Weights of a small transformer language model.
Size: MLP 2048 SwiGLU, vocabulary 8192.
Architecture: rotary positions, some layers without attention.
Training: a variant of Adam for these matrices, 903M tokens, 6497 steps.
Each number is 128 + 24 x the weight over its row's rms, rounded and kept within 0 to 255. Layers, rows and columns count from 0. Numbers have three digits each. The size before them is the row's rms in percent of the matrix's.

# layer 6 MLP up, 2048x768, rms 0.0222, rows 1617-1689, columns 0-191
087:114101160152144091117103115132081142130113133143142142122117157116136114076208121113130109119097119126194089148144134118078106158158089083112067114105094107108131102117115116091114124118115149147123160102162093115108133115165089121144139093122122104115141105128107111126125094121106162120153183129149153122099125148127127104136083187151126137153168113088155136102116128138143145095148157167141095105116104093124166137119132120150151130110155148140107158102126163138143091110143130163113126197098133145115147104149156106122154153139137144110148108098121069097136118099136151154
087:138137156111171124164124115107133109113124122052129080149119105084152117086123117139128112111159127126161129089135117154135115102122126138154081131133095144128100176092137089104149172097158125124131144123150134142132148099134087109129137104128118127125105161132115140130195073153088158131143141102164133142127108130159135164140128157092107154135114088135136130166101116150120122124124142151117098124153100142114149171145142129130137129136128111127142105148162149133094109098171120129115087142134156131096124101152141104154142153136156091126212102138089130119122160148138064136
099:142096140144087139088134117093118151125120106123154150102148116094189134163133148110094119107122162101119092110129177130134139134119116117150129124164090175140158119101120120115108093162165116148137138136103133161110120117061168105096134150124135146148137166130114140114124120150129141140130170107132118139128169124116138129129092093112154074103139123131113115089143136118122121102147102117123141108134144140117092126165151135133155143120135145140154108076092135107129098122146119150116111129170121130124129146137087140133182108131120120124169161084114068111154114141117119148
093:123147112122153125113107136151102124137155156113151110126156135130138153123171133186123133136111172121137111113119142130091130138095110144094114118099107080160164136165119082114116085119135112140121124085103132144163070134142154141158092141106119113127101067092162129127105053126132120106144163149163123147180132145093113161111132134171078112099138114154121136122102096149164159124115111122157106119095121118157141121107090117163145149108122121142116120072115076122103102137148111107123115137149181124107188135098114107119127122133156101163110115131096140099106099084089156110
098:147137084142091109107106118141110174107076086121116123148134130099122113133151139120164080118149090114147113155139122121137170084092137107113156086128107124125134103134192105164152170087115116132097100137141124128103117077100117153172139159123127099139099094069153129147155135096109136093141144146141152156135130148134147156103142121115141133127146155130129127092107113120129135103099165140164121116173127109129132123119085093137113134106151158095113089146145133148146103141131143156126152153153110128133129127123188144117118146169145105135131123142119080115108108149157138111
106:135112132129135087155101135136089127150087092124111105117138143150074129083133115133134133124104111175153130170135102158094154120093147124133181121143112158149135101146108089118158166151124110099126099143155125103147121149144148141129140180117127132063175093132125148149130145130123132142158131125135130110128138117139149127121152161100116129109148112119181130152160123085128103143131111126121136125103151148132140155118114149136106120142111128120116128103141101141139148180135129128106135117159123126117137161102214102118144120127158133102116077136104177113106119140128144110
101:117117121132097126150168134149083103175119081118122125115075134076118169090135123133131145115151092140118140120117122132130130145144141129157111164118119100147173113115133142132132121127147158112100110104130149131101104066138133158130116147125148106112106156122133087097113134115169110105140181152124172113134154170109145187115131141111123147130156116153131108138101127099141128137116134162133091119093059088141112123063077150126146126118126118115106114135124111118107135150124167163170135074135157175145111121097125148116104121131135137138137181153096095114150177096106151098
099:123138137095109126150106169089104106134133122149106136140134124159146116166142140118132127102114138144158143114090117118124105126168127164133134109158092116141150100096112134148117113128107133109165134160171114134138171092124076169106125116134155139139127128162125082089180089153140147143190163114171149128141125110097132114138155126082130120097153142130155129085111133150137141112134154147144121109155154151109136112099148128092123087121139101137133135179172142149140098094140114173135159125164117095123133084126093147108145164100105128130172153133121127119115143109140167081
094:086130140123132117121119177161136170110149070106168103156175117172176137206094107112110158100139163134129099144114072125123132166116096139117144138107137129139119082156160125114123130114110139116122125151115169124142115137049139114107172173138158152131123140129137161088101179147092143116129100068119105129118152128145101092127147137127092105130139103110148146197083129130105139140102123098142104099149157137111103169149102105141151129162135119112145118069139121149133142091176121141160162122100117115087162133126092139119083114081112124131134170164167101124143156154136112151
103:143133109140151083118120131106116096110092134122137148138112151117136115119134074105128109115159154146118120134104133146159113091140124142138148181070160139108127097124105097131062106117144146125169166124183159132089132159129097128092122116128116119134118104125106121110177117163103138145136138088120147129147134153158101141121146134131116147145149130125166111126118099098086145098122102196114132158127111127137131115160146098125099142091132152091122112163126095090157162111074126093122112131145082117150149152123165125160150137109088128147132129154135163169159129168152132123
104:155120118121154141143117131125117096132159093123172148112131125112096115108137137103137156142100158076122187127117116100129134123140139119131155129116117079180140122127134136111125126119174132163129138125130101137144156155118155167075123112141147132163103135104101169116141107161119094091126120070147127111171121144123118088128138068092145134149104123101163111118166113138106141167127103076110115150138118133170152133121111113087176113114143115083131138119139122136117130159123133170148139128117159125085122105134136117125075083151096129081141097094123128137143071109105146149
106:134105137099188116165165099155131093135139145105169097119103120069150158120135162208144109128180114170098113117163114107119119108132104130120119107164143152151125144167137117130163147106131139135107119122126127129162163111087112155126138089106122120135144127129105095152128112158101143126130087130105088171172150140151156166147100149111140158095173107130092144151131117137115089126150124148130134142103104134118138119130154116129104124107113155102133124100126157180088140132142162143121151155125104105124109134135137111118142114155107168135087140127148110095111106132141136143
098:168150128131081134149180135149117090119081133119128142112107123090135120114174170111164134150109130133103143117115141075145125104131168164112172144108125140156108128134147165147131145146132189118142130097097138128132088124123116174138125119090131117120106180067151166127122121173136141151097147117113103128150149135126128109127122129158103114130135123092152124128118124136109132104146153168173115117132108139095127094113149138145146130170145181116145131161123163127133137120101124095117108165113152114148139108165194179129124143128116138110147125085138123092140102116146125105
097:140138111127137110115179119157121142141134118146083153151127118120122137129135138141145099097110167135137118102102125099135153137161136090158117126166108151110126152109125080132126138157128114140158168169130123143155147102094123102114119100094147148121119147133133133154126134114165107145142118142132132143153119082134131084132134158112160078179116143139134130080101125125110118124129113125123143151123155128132125121125114172146128150112093101112130147141157125099136107115148112130140147108108151126158135096129135122111157144143159147114153140172105131136178139187153131096
095:125138130133162185129159143108096118116130091127124149130161128113117156097147135121142086129176152083104117141116123158143110095155147147097170168163107101125142113133157100119157122125138131102108167164111160130091146103157091137125091129178107111122138123036098114138141086120131098114130138140146120137116151114146141129159166175130130162129142162152112115172102148102122110162098143130153117127178078124096137134191123127138123167103123148091115095142156132120113168129112151140123131121095137126142117165142102121148105118120131152146103127113109152097109136102138130139
095:112122174120157106143108096126131165145117137120169103137087096178111127105137130133129153120173123145126127120111107137117135085128166144107096136124092113168080157135120157154096134075106164108143148137100128123125111119140121151116157074098131165131120119126118111106113155169116104154146130139136124087125158133098144109141153171129159103169126113131124146121169137074127166135074146093143120122075150131110126157116125176121125059113148078097147141184122112133129120147112127138140116125128142110094134150106132148144131143152083142120115151077134101140076118202135142156
098:134138157123111145146146122058190123142132139109111128165166126132114115075153106127140134132123116144135166108109135105124140170124202129136158107109114130145111114100095148169126082158147129127119097126093161146153114133083162117109103139116143127131171151126103115172119129170124144164138117143140142130149104121145125158163134100133137126112132137110133128090116132142120140122140144136136115132158120144161112110137137138097100089107106133105115139132131134153160115122155110122119172093157124135121113139099123113092085084189125100113142131132109123107138157139138096127
102:123138124153104103138142147161151147171130094158135160131125131130150121109118086128124105116142133143115107136110119134112160124116103142124166138092134159144117151133138151119111107138145132102110099124140160109164100100100111113130089156137089127154081139180089137151112135098124144161134107142126135102147077128079187173137139142084133138135160106117144092176123108088120138136119098112171124109160132153125110131103136113159107147104107124136135109147151129125065143153116119119115123134130085147078156134140136149094065133130111181145138133128168124105153115159120106109
099:138122135105153134141092147149114136116129122119119130079128128159122090090147118115128129083140167108138117146118111110118145123149113094182124138124125095131149124091150126148117124095102119114150145121152121107083114120081141146087102125133091174140141141112114144139130155150127162141123132127089135145164106103131130146123173123129155101114083108139130132062145113089155129152141077127111143141135110064112094125079159104138182164171050101121105127136085157070076136126103143119142101128143159167115159158108113120113132183111161114152136136141091145132144108152130105171
108:115145136138170154116114158134118077099100167116131164128121123126132113118066091120114110121153105157115147170131141127132124095106170127108179162119094160102132127168093110160108127137165149134134132122119128167142087135163119128099135146159162119164128118132126154090136108176128119115121117075099145126150128085112127135131149152162120122129125133071099170129139135120138117124115129150120097128151133113085100104099094117156127143130139160155112124145121114140148131182118180141150124162125109138144100133100213122140125119157075113119103171119121166144179125117106153122
103:130122174176118104122083153109126107103140117089131124116138115136135140095126122096150131127135096114172110129153086109157156067149199163161122121161104150089127152107096128130126137135151141154079174123144106122108137146084101158128111133117138116098097137131122144098121155145180135128141131121112119162163108134152108130121125112173117133115139099104133167109091124133110107086114133091144125150175144115108120160150102158145117144167118126135159140160182091120133149115116132139138124143126164109087130118162132110090133131107084134154149166122149129121115136089160179145
084:114120111144144191133087167079123117136132076167097086136089083084148135104162117168130117118154142075096114141126092150144134102130091169071093167156132144145168116136115125103141113098123147114127144094139102105079131136115086097118099135096107100131160134097114113155158160140126118116112147139096106091115124116143132138100107127163149135150177104116166147124145133159111115141158131138128097113183124123151146147136122110209156081110142140097120169127145162146151138145138111171112086126136111132149171180122183052150108148127119113117107094050094120090110123162088118177
100:128148134133111128087109120139119115141139190110144125149144123141132095122108099102142123134114150084142167107148129094110151148131149175136117116102122103173133139157120140087090165135145112128107127118118135103135127124101126075125109109145152127095083165085127122103194117152175137155161156101132119134108129152156146073133096112140157104136126134146137080141166105112128153153107102140110138168103088091182065123120130145161143152135161175156164133112188108117084140131106139116100164135104146154092161090094114096122129129158120107119080121146126127132088142127124105169
098:135132116103136135127124077085157150111083118160076199122109125122145119099134130147121104132064111131128090136095134100124114144127178113118177086118065114144158108130107097175140104145117159135147131157107170140134109110149130155095151119123120118127118169150178128110097202096134130105116114118117135126155150111142097104146133097105121110122129171140097135130140120128107137138128107088133169121122145152166148163119122127103088104146148073085154148206090125193088155138124117132106141120153158145109064130131119160120147120131104116082147150097151158157124139128151154121
101:116102087122117149157125166130119099166122105151137095118096116140170141108103105115140121128146113155087113124123126146145115135122132162098155103152102164134127166147159097131113150120153159148133066068131087177113155161141137158090112156112132145106198106158132103072176128133142117118086103145095124116131131150124137117112127157104139133148150145140156174180147096103138133154115094124107149140112137132159168117082153121101117136124109117069122124109152129159098178102111137144181121158110107107123094128157120120080119141144147108106128147108082172130126104112112120157
101:136159138131172181100136119166143151114128151113100104123106098194138152131113151113146113117133124148126133101101105095119119101114127131120154165128141147115077123146165109151126120088116122135084092143107106113134115106174104152108139173138109099089106168137182144142132153084128156150127168111113118132128112122127100168137146129091157118118126207108156144136158135135163165164126128178131147097154105128127165102123162127122115162086126130124132125141132161170116104123127115087151126124185135093088116153128107121134113168116154132140129127159098107095126140139106169132
098:141116122128134105121161085118111140103076123098109136136106176154139151144061109096134130116149137167103163108154145119110155110163177165140142086113147130130075124076124140151135109074137159126098075104122158136131173093152148074131133152133145121157108107151115140153146118159133139094110137123128142115114162132135181103105088130071112125121121091102122144143142099125125131129108159121118146125113151143162135138121124145108128154135149111154134116125124180103152155130136122123142127118116154100151135100138121118125138093175153155101115154111123123158111142159123122131
101:113150149129142103136179142116101102134107106113072098114112129126125131101140116168126131165138109117158139120156159143132098116161079152106134158123126118051113160064129192149139095123103122096134182110093084096122182152122116118146176122129121090143183087141085129126153132131134101142136155156095120181138134116117122103109133100105096164092130153182116101114083139126135177160145151103162103128145143106136097097121153127115135138117131096119100118098106100108075141117121138101136154155114135107108122146094138121109111129107134094120107062154130122081115153126125098122
097:159127125112141115121163126124116155119124131065114119105136142130112113104117162148129088125100100141064095120135111131133153119151141112156134153138104070161184123130142138040142113143120121127142115133154100136134126151108127140127109152133148127109132109103122105155136145151097146089155101144099142135117146106111105118126132125123086163129084125104162123132174138087158123142120141162160136143155120136150159134102117091078147142112128102148140125125099129127124150159081158122109088138122072161132181078136135117120110146115175161123155136104110105149148119103135132131
099:129145169114141136133126101144078122141135130138131151105115165099130110125146109113124112128127123138138155132100138113100108134106095143097115103139154181154134092127152144130162135165187118174096090150104121126127131095078084116102162125126092155112153128115097115204183076126113192134105129128155124128133127132124102098124093119161117119134126117176141081108135135092125081114149173135107141104139113136132181118117180102146137097142154123128099099107148142116158131138124150154110124163137153133164116082142119092143150146126115171127139114121076119128155145152144088107
103:145141121132116103122142140107108133163119119101124137141101136117146163132155165143143077115098104118171117109112132128153137141143139113153087142094123075162102170136154123125113116120144136129107113119115112122102162154153126096156124104133094123177044158125113110112091051171123127168089121093120119153129149120111143071136130112106132111092046155134120154102101136086126120136139097091139109134101101123115111159089103128161128088139112112138188141095096141176128112098133161132121111118092123159110172098110114140125146125140090149134154170075069113121104158140159098149
099:121109128154156131118075133108142109159150168124117115154138120165143151142131111099103141157150141125111074134108106077114136125132153159108175116105117090125158181160126130137133124138077114145104115125139134101105107132137128068118129111118138112113134146117152115157112094148120129113096094146131106160086118107144095160140128107139156121134121133127135140135141115140131123122125141148135149142135169156122194159152148132118088095127168109106123101161129138178156103132181157113124107131144191111100072169096176117147118098137121140113127151113084107102146137164122117148
104:121075113137127098135165089128113117126131123108142147103140172109127108140105110138139117121180134106112112111136148084143142124127115060106154122156116172137142104173126148126119143132127142078129144096112144146126093134131119162180142115113107111088117110109112106156112107127154134138131141075156142140110117136130167106123144077122120139109102182143141151147150127098075120137122102142130129135153118122104092148125122140095147159108146121147147156094108156102107095153111126126083090133104136138064114096118144138124131106159126170147145202136123117120126176083166123094
103:096119144119089111116157148085139106149126117118113159093123126179081172146100135152123121154126126158118127137135107142130136114128109153096108139081094124121089087134136164112110103113094138113115153153179099115088112098137123134095114116123105108123127146141106109123137136131128108145127110176106118092113115137137137121167108152142146156100148167115140127151110155132146118150112124124099156164134143095123175097084152100087136140134096154129100162173105122162082123122143109122132119172120183115112167163097165106124103121149113144154130116153083161110149095123110135111
094:105152136100118136095154113159142089108109133139152121178102150125104140160113166101121149118161132144124108130120158104097175144112138129097093160103128106103099161162068104171122083135115116122089098109137133119108135152150140177152097146132115169142078107133177128125110149109178145129127165097149127135088119109146081105126182095120155108131116135141125096121065095116144144134139136139126176094138092137110106123126140160166086107123178122129090119121062117128143122116114121158098121135147143154103150155120088108148168156148159145134125129154156164082127157092160147090
095:113139145115088144129098127172108115140104173111125159135134092131134135160109133060139100146083127129142144169133133135091107099176145133160137132121120157165047115125188136135157144142104100115138156142163104136175101134105146130141154178172130108141128133101105138110133103079104150079147173125113152158139139156152092133140129126130088093110134129129128160096152154095134139133117111142155126112127174138151133110127163144101158147078135131107175121116121122114103055125121123112107133153170112110107130138059142083116193160152148120156116132085134107116086082134102096135
102:105123115122133158114151160130105143111149143164139137083111140125128167104073147121145111136101130138130111132172130127159202144114119112121125135093109099124138159107131148152124117081154142134094122152125083102182133115128142096167162058144117094088136177135126145105133119163129107136195096112134162135145122139142128123138129126141156164096157153123134117103159090109127142128134105139135149130164104141138140146089180126108141132103152090123140130166170117125129130115117154136129128119103152172110098105143104122126099116151179126094114129138162151081077147168120153123
100:156177136116123185156150146133152124140115113139130120152113126143157122109108170095141118135129126152089115118158131108125151134101098105138130149100134178095148117161128148118131108203112166129133147134158116129118107098162083076140151186112111109155110148144081119153111134115093097151142148116134141110134117129131139153123103170097126088081091128150142134114114126123102218129133099137102138167174119168107103118133107115145133117097149110125118114140108140148157139115159161113139148134176096115077175129152136097123119145113156137147088122110108141094105127103144131116
094:145150166128159137138130140150096182124090083121171121140107137164103138090147110091118092137123122100115178161090133093140119134126080090120081152158112128132167125153122151109107149104135182117119101139156098115093127119102117127097155097162065105155090096149128149106116118135098100130116122121135115145149136123126143084115139106090158130142117101130175140076145139097171143141125092134102099098135117149090139121122136134129093118141132110144078112141138123124107134123138125147122102101116116111107150148134127109146091094157127106135144127143119148138094168188149158161
098:129144160132156111095111144141139130150133149139157096166092131116140074148099132150170134093159093141144107154167132157140094100141109113141106155181131111092118126087119144157126148130118115138127113121136131140153109136129173104152087167133130111106102145116144134140123138144094102104121137158119152142138080132134118159095124104168100158132108132118165159121141138104146183163139143099142120137128129099124132134114148126149153124099148118148122133122130101114095096136091130104189120114102159152104136144155068135100163084076133132097132151130129108096122135145096117145
101:132151156131066147126086120146104123137130169106117152144149116156124154110138195131129185145132171108106160105115128139120142120133124129112129082110138153146115135128075092126094098134135106133147081078178180188145138120119143155099124127104155144142132091129074089118123147116161091152115108123117176139134136147109134106138098136138091125089099097103101101165110096116116103098141176123172111117095141120116057084195093126129140122141157127144152116131109145102167143114137110084137136127135122147099123106144140149095114171141142112148150117093135116102119104103116119083
095:099133114165156141115142150078185119130104212120104117178172148132132121135145112090126135166102112095053142149123213150124096155138131131146114153132135156155151157119125146147159131145176096067157150137165130122125149155131209099145111174124149133126095142110155141103121106124141132111126093147112111127125112122114146134163130080121155127125096141177138127124090121170150113116128125155110152134131153160108134112146132114097093095151139127146088103161121114119143099118134145152090123161109132137162153125160132084151138114133130120123112108132134101204148166094138095113
107:158110117113104141141129113125131169098144076107112077117119153134104137114136131094130078130131144168123084132092135116154146079152123107142173109117102116091111151108156139153079114111132139151167121112112102171124173113151117149148136159155111093104129117161131124132137120116140111150135110111113166123166148097152097117105114096144162134113111107100160125149109114122139140115160130082096128151163133130108126046153136137093116122115143146130173127141141134125153110138136145124131116170132115118084156111107100196112115070124077120077165137144104160080107137138144121150
097:130104113140152136097156124116138128168121115099114142118085102086104161083144116187125114131191125162057138131143135116141131120131092103113119104081157091154112134134156155131140109083126158081109119116152151118164122119153131124144107081127135123132095104106089139125149144138140145111124116156117156124106109135123121080126191119134173117116140162157162135172123092123154110178145137127102130129099157115122109143130141173118105105142125097125150131163152133120121128140127105153167130135103111150126145085127122117146120122131137140117152104141087121152064129139157122107
102:119113168132170108149158095143117119147125112086140130135117127127124104120092127136106145115127123134109111126118128110126165140127151151172137135174108162201091127133110083117142196136118154137114150105124147151143113139098129130121148146159151135124073087153132116148122189097112134104116085114095147088157125099136098128097144116119101115106142126116168163092143099102112120144168114185089099119147091111122134101139167147110136094141108131147153136104119096169146119119094153130124132137118119121120093115103148131159146064110055144075121140142150125102122121137125056128
106:103138115083144148104152181085129178147110154161142136087083146134139140128115119114136102127108138125119137158103124157129092123103108146134116098145135142106145091124136107129129179096158116146093164131096095134093133154157172157152158131161114136145138124107157072143108143166123116103114130135155164146153117115092161144115099166095134083106138117126106104135160125151146149150130116148113160109149133133118106143124111144147160161157109084099136122114171110137190187103107132100119094136131102104113114114109170068133132171125099140119097095127135156107160102122139146126
095:107117110152106126172103156118134080097104126107114168152173120113091136116136134069134162109078148124084157128122125118177118127151142152148112160110147092126132133111118095102145136147117113143129137093148126135125119145143133116119121143141138118187095095134134113166133098137133128154144104131118131113110141153125139081121150129113116169167120142086137113143116147110133137131123139132124102131104140143175163135133082118105139119100146093155109132135144160165096130144117141171119152144142146141127108142127130159099141104122139111170180122172074174104067111128134114112
101:151137134111103127142119126144108082102142112182111122166148141120100101155130136104118148136143094102088119094098141117144124151101143134103152105096146102083092117168094115129154135154140073108120090101124149076169100115136115166116111134149127109130128147083139123141144140152138142115162116139127104132063139107135118153117092129127087162127139131115122136120122135117131151141093193143121133118169142166129119085136130151161155106154148134136121142119158119080156095156114118115095109150126129145146147103117113153118106095156162117079150181140156154107088148071130090158
098:135127124112095152116140165147124114184142135111125148130112117124179126127160130141100141108152115107131143090159108130094101119094105120094121128131112138147114080097126151135155119119116154137101123156143120112110082137118128113145118117126147124125115163155118161091069133098151127153128118109121150162194129145108110063127107179122120118140192105085126145109155138152160110131154137109144193158129125135174125167128089111065102125093157113103152135150112075113143145095123094133096114106129148148169126152108141125117116152134130149134147112145128136147115110122157125125
101:113123129092106141148097144149124131122149131165124126145146147130148188163134129151116109122156138143155148093115130100150129169098133092123136163114081200088061097090104133139128117138115126134109135141140148157136118097120128131104141124149149137129133130130110129126132146159134160090151150088102100148139181110151100120161165138115156151125109128127136140092089177130135127135135114120107140105120169125129129128129185135136144095133089141139115131128141167138108113152127128104150104120131129217107126094169064155112159146151143094152171131130101139104122126158141134098
103:100110122109123112116106119107107110128108134127118131154137152127124157165139108147130144144146116089105157102147160094148109111136167133136103087082136136132143139075142102140122139123126105128087127111154128170101172157143152134167132128091145143134124134125136106147130132121166121167124117131108149148127096112111154112147081119151116143150157078120149135132099141117130117132147151159142159124121139145155122108163137122155132127105127184117153114122121142121151177106200111112152121146134142136163138118142152100093165109138142126116104136165068167131110138135111159160
099:105103115106078152174116171110087116128123141120131137128141113115089138138123154151108154116145130131126130127154146162098113134172114133117103093125155116141141188098144121107111122117169111124126129155120133177109189116129130103069099128115111117159139161082095096122118108175106090082143150105088143139134166123112111148147139114137102088099091119125145089096113134127101116134144089148134165158080083114150198127096127096147119158077113125129125108089101152119137116137161121164157145109147151186128105095153123160164122111164152101153134146131146116091128099099104166125
105:132117143151095153095118074101135171134160100117100152146141130122146120097139092120129149129113123176161152111185103090161149088129118115109107140111145112139097126106111124140102122125110121127156165151162142093082145130139113123120168120128128114118098146159193118140141078133146138102128120140077122103100141103122125141173110165127148162106140104143131132165133146101142124161110151123135094165163113148164126152116186140136118101164137163106132153108157147108161120101148126161129139103086115158110063122143154091130139159120109155128109189143135143138150135110134108093
101:154163125116116146168151083136118097111115150106131098101161118104117068144170114140118126114144131146119114128142083112129149144126111098137139110111091159115128122143158125114117136139146101082103165140154119155090166154075104151124155092120135164161126146130094151134118176127112193123132126132170151109167148137121125164098151113138141116135153131113087115133131096124132126118172110128115124135148148125107114121121150095075132146084130126125102124105156155107135121119110131144133135144121115123082152126151124139144132175126106117120127133128162096135124112155152112116
091:107143157123112110151113114140137107131113145074122100118137150092084127174139131168174115129086115124160095108101107119162124183126139115116158175160121158153129110150118183087128084140122161090138125145106127150131116098122154121113083119192172189097118140114149157108123151132125082114134100148175144170103157099127134084122124154135109180124110123109171098129103143114098117159155117146122103122120141160143149154130130156124130098104119110127124130160127141146153097135107130125144160133151140103136130143141131144132092118103109170140089116176142142132137123118143110102
100:120140144156124086142104157136166088099104161115174132113083107104142118085117120162124098143114070105144105129141143142088135075144143129156162144147102122124101106130119180142135105141112194116108122144120138078104106146098094130109084095111146151131164122140153080108154101139115132094084159135183130132133121130125098107111127126118191154135080144143063120173139155121117134121137139132135113125091119138121110129141121109128099122144148071137133108132120114135129133117153121138065134133099111156173117105122096106109122147127137134068119142135123148158127146167112141138
105:122115112142117118136112138109175112152161131081095106157106147116062146132154136116149134121126118106097107180151136092126208108135137102129166124096140162138113111167123121101138144139103135151083150103159110117118106151127153132121107126124127113167125066124093091122181144104149123084116119186142088105086089164138183175134133105130127194128099115109110099136105127150153131139136093126116104105170095107122094115132112182141123130101095165086120145111162125145158154129151130143137113094082135152129093115177173162109159139147130133117141156117094153113117132093122122096
101:104087108161150135166183104116101143116113080113115144125126116201151085099122097134149121143134123126108100157120126134118141127177077102144121115127169130121180149112105116160125146155175149135109132138109125105117098143082128160196134101119164161116125117103080060153147120133130112178102089121090131116159112135123118170112120146113138096114137109138095122140132119113165103149139135104092122158142119150087102097117110153094137159139150113090112135103194097065094123095138134148139172161067098120107125098113134162162095149120098159088108098104110114137155111138093118129
101:127131126122119148089156074130125105110066155133167104138128132120132156143117110128137084128152111147142117127138126127175128167118131162158104146143107129135132154175127117078093082132112152117141090149126118102102126094106159118120110111114099134116141136154144143115152156110129121129130103133134113124148096127097118143107121141101179104183137127180104072108148104091163150142175105145137147113104099132107114128110147104068120165154112131077147121129101128159116139127118133147083083118121110148112177162166129138135125076111152095092085110150113120135113102142158101130
103:121158163147116122147112106133164101116089129082120151172097131154134113151116177117164142136126160113090127126141146128114113131131155168130125103090070127137106116150145157132127099116154120100075135109160128126137116141114144146118142111136106135124094143146126148148120129105125097153143124140147155124154110161143138137163140107130081176151133087137130120154154134134105142146127136131096144120144103104159137145126122133135140146150080140121153108152118121097158110113171111120125155116088128102106116153152149079157110071155118131126145122111141151134127148082107133110
096:119097157115116139128174149119077183146106133167134120135156128153110115125132131144075137161097150106144103143137101117148109110150100082121110141108168122121154115164171090137103095109123111141191136114072121103176098150133125138151162119143179175159133134136135151099118121137104161100118118124125121162189145139101091075118087116152126093126124129130108113125137167124107161095126140170085132105131128146080122142139099098141077153096156108095099149136131099141101090145079103086135180162138123146165104132147125138151120139121106116140109148130139153135114129120133135084
089:123121084125123137141172146130109142115147091143116129097123113093098182156129122083130134079149163118101133108164080120190126166113098130135132147120115158112154126134093060124136073132094079120120107154169128127088139096113139141066119147098132156175155126130087083144127152137140144133179080079159088100141163123147186113127135118098170152161137093142197136127151135169125126150118121120112098175141114113122112106124133124126127163134107104121180149087187128170089157144102096117184115080076097139140136120166114133139134103085143140131129113160108145155150134135102092141
101:143126088137111163129087101123088097149105144179138138117092090145180108108147163111120148149161089156165129130143138118147114164111145147157128132135151179106111112130115160137110114120129115108096159114157136110146107108127141134118142105115149148139131121149140111138129101105138170124150129130107135150152154139132111140086098142130089113125186108134125129150116121154119123134105098113177154131163121111086151166098122145122162087133099132168142132108144136165146147109125127107120148164167123133106137095160145076138111134114145093123120115130118123118157146187098138137
106:166107126099100119110118107160143109121146140151114123115141121118119119068164164156130105123125100107116139117141084142136077117147126136129115110145128112156121036103145146097121138104138105119136076129112093143131122149175098162107154103114149152172158127121100114120108097104106097154120117120127135169117151116143112147131168111152145136105121146094140162091153129160109159081106125158128158140150107153110169104085088147140138130088124133166142129088097143102106141136081093167131109071113155101128114176134113141139157156121104094123106128123157137092129085106162149148
098:138132152109126169162122115159119129119154150119127148106109122100138063132119147124122147143153149134130138144126093167145160129140140137104126133167110154126149119105110087129141162133127096110087109121144167122076148106121094135074155111112153094146128093143112141098097154087117156148118139134109141097144103120131171115150143160151102168145144107099140173133093108115112117095119177139130157126150060099123152125155099099155130155119154143110152105112143091124140116106121092136131115131111124106122138125102097135121111148090132133076096107111062146063124114100143138095
102:145111096120125134127142148086109151132161106130147158162120138149150149147116137119152126099106142138101131122069119143133125122168117139152123106090119089135092110075150100123146117118118095160137127145134096131129145100130104129111135140143108103132146117127141119151132118143155133102099131174105135098141137119124104109100161148151096124091113116111105108094185115142135097094130135155170142146137126103117114140160101088153127113169093116173134122130109121164120150131111139077145149125085124126155064106141153108169177138158161119105119116129146125106143159145129127101
100:160115127123177165132108111140161084085146117073149127184136137120110119136133159136125165154071116098120122140175129095134131103099138128140149099131078113147155165128100167138154174139105121079179114136127106161180139100137118147092154120088124122134124112170078118143183124133105168120145147114127166115114118157111133093141089093118085167097135136152146143134116179113198131109115118136102132129128113122097104138145148163144113157117107115113105120152144147186171123132100156123148128166115119118099103109150076150114092099122111150125168112133128134137147129134131096150
103:164164158129142176118161142091139152126115113125139167138132120127155134118105172097121136146152097157106116108124147103132089139112155136106116156142140137134138130119147116167172099157125107182157110123125171106154164160123096128134149091125073108139141108138136111162112179145125125127118089118151114123125082071146113122116124143169111128154161180138115110132104120124109114105113129115098101134113115146123130111144194129134123112153132152142183143119120148093154095113162141153124088091166123160187126111136126134120159146120166127127125069120142134134101146136127123156
101:115105101126132124140145125117112106084135168109116095142123142092135108170118092152128154120131112100185116166147136155116113148090162110142145139147131137137145154121170112162133142159149108114119151113148145156158141117056102161135125128137171114151127096117071129160135098109090128110097112096157135131122185154135115153144118143091158153110124170117118127118163105088108116163145159134073121093160139132150113147172117101105098145148133135080153120102139145122123111102129137125104172158137091088103100107132111117139114123111152125122153077122146163095146103156131088152
103:146167079136138117116111164151168111112185106133109157150137161115101138116094122159139125127095140136153130120161143139141147136137076098118114142141141100143073110112092115115128103107118141141130131154117143110122189115164116093147104099139104101118110137113122099102133143132121117144117083144068132151102121098124111111100097057137131133108117150137124161107112111148114114154155120167107121102148102101130106161168151140105149139085107136133094158108120134157113155142118128178094172111151128161094121091116150177148073140171083117078124109125077163127112125151136115107
110:135108116117124162122146090131088131097117146153155128150100131171159164118159136112097111129106156097151118134151071136102164175192106139122113130117135131120129135148126138108112161154160126133104160150181153153113168115152158125154155151155144098130137088094102108123153141131131111130134135131109134122121140149138078096168159129102141052111111128166140113120163130134109106103136074135144138144104096104148129140141117100131094124159098119061117101144117149092195152098117164131156101162138072101118100177116088155135131180135152101125127129150135121123093123106141114128
103:123132127156114141124124114124101097128140127115123154106139172146132096119146105122136153124149179108118109119156152113119130109135169150176129110191096120082137120144099176158122131176127117172140081112129155161083166108140134115119092108138100146122139166084111128133124154137138142097125144123137130097122115113139124119130104097142155130115143130116106140147117162123142164141154053140098102166140158148118125094115153103122162114101110150103158130119094122113128128108096100126144126105181135133190156154119115119142076126179141145125110122134133129138123127120065162155
096:108127101131155121125112100124113125152126123167126094126129101094145131136086110099114152108157150122141126121128124103123153080112160100140099168108150125162127063125143120098120128146150126151140096133145145120136174117115104162145057143098124164141171123129140120140089118095087190083153092131124124120129081145139113120086135129099147119142139147133133082153133074162124180142117128124151119166132117133146144118133150142123155150150134144127111143157172142082138110137115147093119147131106137107151139145145110145147136058128126166097152180130145121115136154164129179134